Each number is 128 + 24 x the weight over its row's rms, rounded and kept within 0 to 255. Layers, rows and columns count from 0. Numbers have three digits each. The size before them is the row's rms in percent of the matrix's.

# q: layer 14 attention query, 96x96, rms 0.11, rows 37-63, columns 0-95
# k: layer 14 attention key, 96x96, rms 0.108, rows 37-63, columns 0-95
# v: layer 14 attention value, 96x96, rms 0.101, rows 32-36, columns 0-95
# o: layer 14 attention output (transposed), 96x96, rms 0.088, rows 32-36, columns 0-95
q37 100:131075139161180161115104153146151098150126126169128141120149150129070139157107130142173129168135122191122163114125112146150136154126138125129124119101096152112149120123144141149110143139086150137106140121115155090117150115150117080096141103136124132112076132156164096136099142153143094141
k37 091:132101112128187135133115177124130124133152146154111151133157141138083100121108137071141134159147139136121152099122128113134090111127149113090126130123118152140160155119169136123133140148097099109120133111134118078143161062107113121119145134121099100125082059162125070138131125122126134116
q38 107:111125139118163168111128087167108167132106118104113136117091166133138134140103116134113142117135135125108147173109147133067117137093130133106160148126157089138151169117102134123146157164091138122142100133131113132134133153159165097093119089108162112100132154164110085136153116168144101081
k38 113:107108101140152148111115113152082156142137142155130141129140126145170103150093095142134152138138111137073098134112166147098089122155161117102128146120126077140132148137101096124137128169123154119129122164126101120116153126134166129097115126071141099113153178144143090131145098141091106073
q39 107:139126135176129116145147143111159143105132124181124123113158126114094138136158155124149131148105142145123132168076153132152125130131143110149132123132118163078127068120122109080142107091121102185121095132148137118168105126115103128102075106126132130145078151153145172092127168116141125129
k39 107:062118118139133093163113183094158159097119138133106150122123141123124122111150168125120155127073128087118133145105143116140121127139144117140155153144144185097126119143145134131135147100091122140131122139161130137130129095178125116111106118123153121147082150128109179116074172100104101143
q40 095:146082124136138147097111148148137122134133154122089088108109132149097124139084170080147152118101140151135204121115131140117113140130131094119150148168119134180114108140094094131109155162085136127135087127113158126129147099136113124112120126118124120132182115103158088118125115165147110087
k40 096:140114146133119144115104112165131101112140184130107114125126128146071110147115142125166174164135121141116087140103128140079114130201148117118106165139093105153105129111145099112138120169114175122130127125105096109150139111141136139127102138069123134136177121134148114119144151131075143100
q41 109:120118146092155136131148151077083089165110115130121166140144153127121099162117099134108171122152097088110166149134077129154133155122135167091119145108140117126122117086163114100101165131129114162111167166154124097117152131115114136159120120083162147113111090126133133119163107129121121147
k41 103:141099148117114156162135148092094139156136156137161167127113108141124104161099106122118126116105083142083121159102120127137135129123128142109117094102150126138132108092113083077116144065145108128097162156143138084115102087090114127164101109133168129109116083126132149124123079124121135133
q42 103:126136136130141096133094125108122165117114073182111094132099153103122112113129100128143131137125086116132061114164131123121110160163114119133111112126141125106110093126149146127141153102106147162155142147165144140143163082125151174086111097156103105120180154114110132146169102116133112110
k42 096:132135147115109129149135150107052143126127122156110149140102094107160146145162118141143142146150118153121082141148134105128103124135124132091120113147125112124115135128148163151152138076134144162206154172122112148139093093120116131152142132138118117139165171174120144097113181125094132139
q43 115:121118124166143173156153126088139145155140128156131119140142163135135089139137123123159157131118108149151133115149104124172120133131140155093134161110138140124122100082130120087112130121085140115085120108108171116134147142129190116119146139113106170111125144162183079129140170093088103152
k43 114:131139116130131172177140144042100127160138101151101125135155150146153095130149130120107128131115107129181118124099123111116117108120143119091118127153119126133125124118119112085113134137123145113059118083108173107149142091102148121131143142096113131122137092170126122133095172086131103148
q44 112:138126156118112120159147137105095110086095099159122150147144109120128162137189119137107106136141102146118152120122148138134148113100107114137145093116177140135123142120135154105117157149140135091087117200162131160112129111109109124110145145116128158182122096120109145150050120093128126127
k44 098:149103148123116083127130120155118129117157093137127122126169141092119134145155142100122103121151136136121144132129133158173112169079124122143138079131161101122111150114153078077130143106148118104109141191114087141118111153139111136152133091120161121143126098136094115152092076106174120129
q45 109:162123124114114116136131111106124137112183103171095142102123136135178114125118097125157189102102138139118152087104171140114125140144149139105159118125154112073120138142167134091154139123116124126109103126110118136078116145087123111132126139145181107152155108126156111165149170099131112094
k45 095:155154114106117109156133163142162096118131084158125127142135150111123127153110077132131146169169150149122141148127153129108128128185154127146182137116148095130085119105137118106143154117135141150129149099126160116120111146125089121134104085175166135122156156174169126121176156106127122098
q46 102:096129143163143156139128106146115154132135091134133161150096156124124109104133117136127180204182124152063098103124123153095153102123128130102121122151163122139129118132158206114140106119114123123140149125119115134102128134118158082104174130152124136092109155097131113121141129108126130117
k46 089:118093084137199136116120151081087144133143087140131175123132145155169125094131134115085112147158115127091135081146176130121127134127083131132136068161138112138140152119135186150114138113110121119149119112120132135108140141123158122128164143140160112096118115134160126162137151106139138105
q47 105:094145067110099139095079140099122101131123143141081123169156140127136149094124154125095118078129120127127100156177136137114116137148115188150117121149154136140105184173096104103132108154115132141136125101093144110149109134130101141146141102098107105122116093152140148124153114120121155153
k47 095:141178118133097140094109111114069117135119170132125098144123133122115141108127132119147135111115121202135092138138141121100124132153143175139112110133122163119152115176117057126124064167124102115166135078128168120125117161157100130140118128091121112149111110112127126130132121128160135147
q48 096:169120185135098157143151119171111112116134140110095172138183128115115077111137093134167154095128159169118143161136109177149109094125144129105118085141113134103136128126159145099151130136173083161133149108127139150088160126115116117130139104104141120139127095109126145107142144128092126128
k48 099:116113140152118160148130143200131133110129127061121089130127176129131128125110070160093148102135118118117125136141149113118156130175133128133136085109127145138166166091139168116120158122098111096161156119163141154110132095146115146118137105138159131112143096152133166125139117166091139138
q49 095:147134149180123139136138173112166114086111183125112107108148123144120161097147118127143153137147138160144123118127119112140120099180170128142103103088128153111116112153169163109120147100154122168119075116130119124117099134118163112083129134099113192107125146132162108159128138116151099125
k49 109:125117129142142122122132220044152126115139137101116152137156163116129110093148101135122136115116133130195098126142127125139131102138117133136102125131135153111107124145159163085105134114153112146159105133134093119122104101169146117111140122090132122117113122132131130137083171083154105141
q50 096:080136143151085164122131170094119114149124110127143150124132138090095156138159168111123128130155128127120080110122131121100131124142116170125100104150081163139181120141124139080160125120140119158172134114147163138132140148124089145121131100140119109127117153090106064111158151134142164102
k50 092:073119144127134156145132192098108127117136102102142155130105096153115146153162139103121180091078146155105095123141129078120163126148114138150129108146104118105130121125132135132163149141154130100197122106162162158126119158154125111108140128104146104139093142112159131107141133125083126115
q51 108:112136131152123138084115155127117156112153127114122101153183107160116126082084127137114100144112139143131140088161134147140142140131154086115135122160085142159188143154127112121131079108124144145140113100132139176115154152116137095136103163099113165172140146135110123141117137105144073165
k51 110:109162142116102148071152136095123141123129099106110118155173119120125129093071113107141115124137153085139149117169119131095137121146135108138099103166096127117106127118125121153136143119098147179112112125147113095153179183111060115107123120115085157139135111147104102123118099129134111144
q52 094:142162115093143082107125122120179111154119078143190142147134143107141135110119158102122134138115104122085116117131135099147125124166148129134126130139132157122131179121118119100102106135138091132104094166148115149129120136155121153162113126070167061137148107162095114136118134111153092118
k52 107:119169096130128092104147098129152150155145135151163181143111136142166160101124121077148145135134145142099173077144126140141124089160143137121118137097094144121125158160156125113157126131139107153111102172181145119146137181140113153182094129103156106130122139106113123115103135119133131115
q53 099:101163109139093133122134145109135180146157110091112092099122141110135086120115147108138121104110118091172100137128136126087141161166148108137108087167090107153155097135116118136140106150083119125135131101152192128116127071138126161143112109124124146091130104147141137143152077115120113128
k53 087:123164173107079129157134113140112139120147137121097146124075127170124104144132123156147172131124104099141073165102155137095140110153128138122121145150109118147112137164089123138142113168126112154177144150115163113142123125123089114120143123108081136150120121158150110108143138107055143153
q54 090:114143108118107122120080094166177133074149130088121145131108145149155131116128127152162089106115150138106145126160135136097154114084124079127155096113150119130144111135116128166136134101195151110118101160110165147097133153122070157147144137125142128137145158119116087152105120124115108132
k54 086:110147103142141157137121121178188135119114097084116099136128169127141112105101130129158114113161188127166118126121122128117133093112112052143144139111085118132129135119136140170143125119134160137190123166117132141144158151113106171144163127130116130147106148128134095147141120160153132097
q55 097:096132125109117131133114158085137134158111135150161123168120157111133135146132157097125076104159143117145102127152098061127137141092120114074112155134089113157137145112079125124143169103164104118136132109113145164138143138119103195111148148143100144136146107128101088155116121123136151150
k55 099:116139138107119149156131096031079134134132106137121096123086120150122154163122125124124116107114139144136113092103096089111139089108123097103063125101086087115156118145112140108157125168170152111136113165119138130127116146123121152144155148114132151122143159125129123134100121144126147155
q56 099:113138135119113117151139077143153126167143110155147183147159152068100094112138104096130146099148132165113150151088114111167116130127147158148154095108104121084124118101108126113128158160134150137142126149140103111129125139104095144115081084069123128148137129110089142130129164139127137160
k56 098:131125124124113124151095135171156122113138153121121133134109133098139121152112113087107138072098129183079143117081173110173111135131170098084114117126111130123157175142095154122107151121103166113134157163147141138116127107122089123107118090142119124151078164141123169113135144135128111139
q57 095:117083125145135145161169142121118124133113113104115134165146128139078140138127109123099121093106104113086177171133114114129146163140133119099154159118149129131129121082123124073134126168146123169126111143157121156128142140087147145172124150157163132137057155146122092158136110123116134164
k57 111:122063146118137136128098117082084143138129138132115126110139145145104101115135111159110123116069150115100123149107139143124095110136108096074149156129146133110125118120113078099118143163150154135084111125168143157134148154081121136183117118114169107117086133133120112134127071108111122125
q58 112:087157096106154104121117094145192117133123073120127165124132148143172149120125118056119118124097113109138105150114126114125129138157148145148113114138149137073141098165128103136138124149095135126147092111100125121133120109108115117187148097112162121114114144092096138129136170156113153145
k58 101:114136119115155114131123111190157110119122150105140143153138152180166134178110144084126148125134152149142109180104121134099107138134135162130135142120146161131092133167127147150140122129093124146186130094099165154151126180111116106179138109153141118112139148111112134102135165100133167126
q59 103:147105172135152112140149117079101156142111157078142119113107123087104146114136119152088124166091162074119138145104141126157134138147140155164084135128108118134151116096174123111141145130116095108104128163146116160113102140124142145111135166126125155110120088097144161121094164088131108105
k59 105:111118184090141088162136109106115148134124116102135135132129143101104150157172136139125122139120101072053125144127155114136113165159120153189138122122151127135118121128134121092142157090134096130055135164124096141124111117136116133128144124141105188122100121115101125150122150118117130125
q60 095:167118141146126113132120159142138122165148149166117132128154132077149119141105194084128136141142144120132130088105135158154119101110119103124145172157137134138138136149094100116124168111146092139119122161146113152141153137119138163130087146060117114114177073146128102155108136159135105142
k60 088:157153092138118092117132115170109131067168160150122121113090115100122167136126149083156122159101101101141134115094106136144108102174160111129105133114104124115130140124150132069145129126151140140111142200125132113119144128146126154127076137106123157105159103123136138131094134138087148147
q61 094:099130150090073145136121094112147163106163119087118142141124121146151127123153097136114122132124131150115151130108130121145146129150115137096112139120094079149090126143145138123176103120097118133100088149155155143145155170135156118066118132093110140173177174123101127139123096152132136168
k61 104:120146110137094170114139082109173144135103119111107156141135099119158138136097120154107133087118168144120109125131143126144176136087117172095158099137106129132098158125129101165154130075126135139101089127130121150118170164180134115093115123101165176116140137154123152149124158131133129153
q62 105:113110129138129139128157135112108119110170138167147123134182079066144108174123083152093086137121135114126129149149134161125149156122115126126183135137114140123139103120127066107115098084111124127119142095129107062151139133110105107150074145134127143125114135129156105146133149110140118148
k62 100:125139155114133120157146133095127143123135155101087143157138079076119113096128111099126115133094130112144121165120135149139125120110140127137162143158135185126140113095106114128126130119077125136087113152152170073122172141125090079134114133176074108135095126151128093135159115144154132125
q63 096:158122143177166146151152068132144102117151110125100156147145133124121105103157133122126159108109143131105181150147124143119103128136114131108159136083141100120068105134128122144101123124150183110155122116100088125171108180124156125071117147151101129142142153123146128120137149153101124156
k63 084:167118119141137136142129133120125101164123166123108124126150146098147122094168148120124112134086139117128140140135138133094120171120115073093150121111105122159137108145130114164079135092139190111130131121111110133154132194105172162074120141165119140128152137157138128147162150140168095107
v32 099:162164135147133097083112143125133095130146135138114130118110135123137144135087168133107083123135132114138151161087137176103156173143120120122107123094124145114123121124092146140139122128115124127146096115116145103181143113108152113127190138089151152145137141155138126126106103215107081123
o32 091:081159105135119147136156145128181186168122127112139125142118158129134123132157126112137167104156107147130123090170119092155117092107116090139152146166152119115126129148117121115091113127125137129123148130152168118128139149175117137119082102178116125128087099159120141109131124058131156142
v33 106:160073168144125124130106123118093123149107119121074132112147119102140128133133121120147126125138142119128103134106158187076064119106089120099154088104131140104150114100161131147126188113135106123122141110136094104168142127097122142109108126143118113130080134137161149162077127114118125140
o33 101:111150097110109109124130129129157156129102150136158108108127093096137122096083157107111108088145124130154146118130133092119151158128161076143123116146117103173123152183093137136149083096118157119173102114132146174089106129133109131106145099117135113128169126131095081116172127151137149128
v34 110:081132103143128083108179146117134095098141113160150164132114143124144132119140138128116082121110155134148112071152124161152124098084108142157136152150137145108095115088123151098129136118157148149131127102153165147146143118143126097150109141096141134188135131136091169120147115116113188137
o34 107:179120154093125129114124145115125147121134146088079084133182104104143150147138130135153177130159120131093114140112137107092129138152093122108130118125114122174127144136129115177107149141139094154120140123132135073109105124139117154080152138165076118084131094140161122094145126139128094128
v35 090:119123135090139151165151162121130111145139075107135138118120119154113114102117130152123121085144095135142189115154113151118132142168155087212130151158126142149129099155133129127122150132142148114151119122163175136137150157156124084125130114140116154139140135123104102152142067172138117136
o35 095:135144090131173127100123126115130127116128140144132119173169133141150126167122129063144157182139144129096109118125091122130162123121151155095112091114122109110145127095128132144161083133110162133104092129100109116151120101137153182131125154112163105111132091126129176108100129079135159110
v36 096:124109111127135095125105138147124145174132122139153128105100153084142145152121138112138190109093111148131158128138085152121142165167086096108090145124107113147143135168097127160111147152150122094096135127123089129142116111138145073124184107103114112081138137112146080141150145119097126124
o36 121:121167137131088105137136123116129132154116106161126112118145085140117124112107113133115079149122127088105114179117150117156129134115182122164133090126131141101156104143109109123131087085063144151158120176173141110115148128128091160161090112147148147141104153133099162146104101114138129132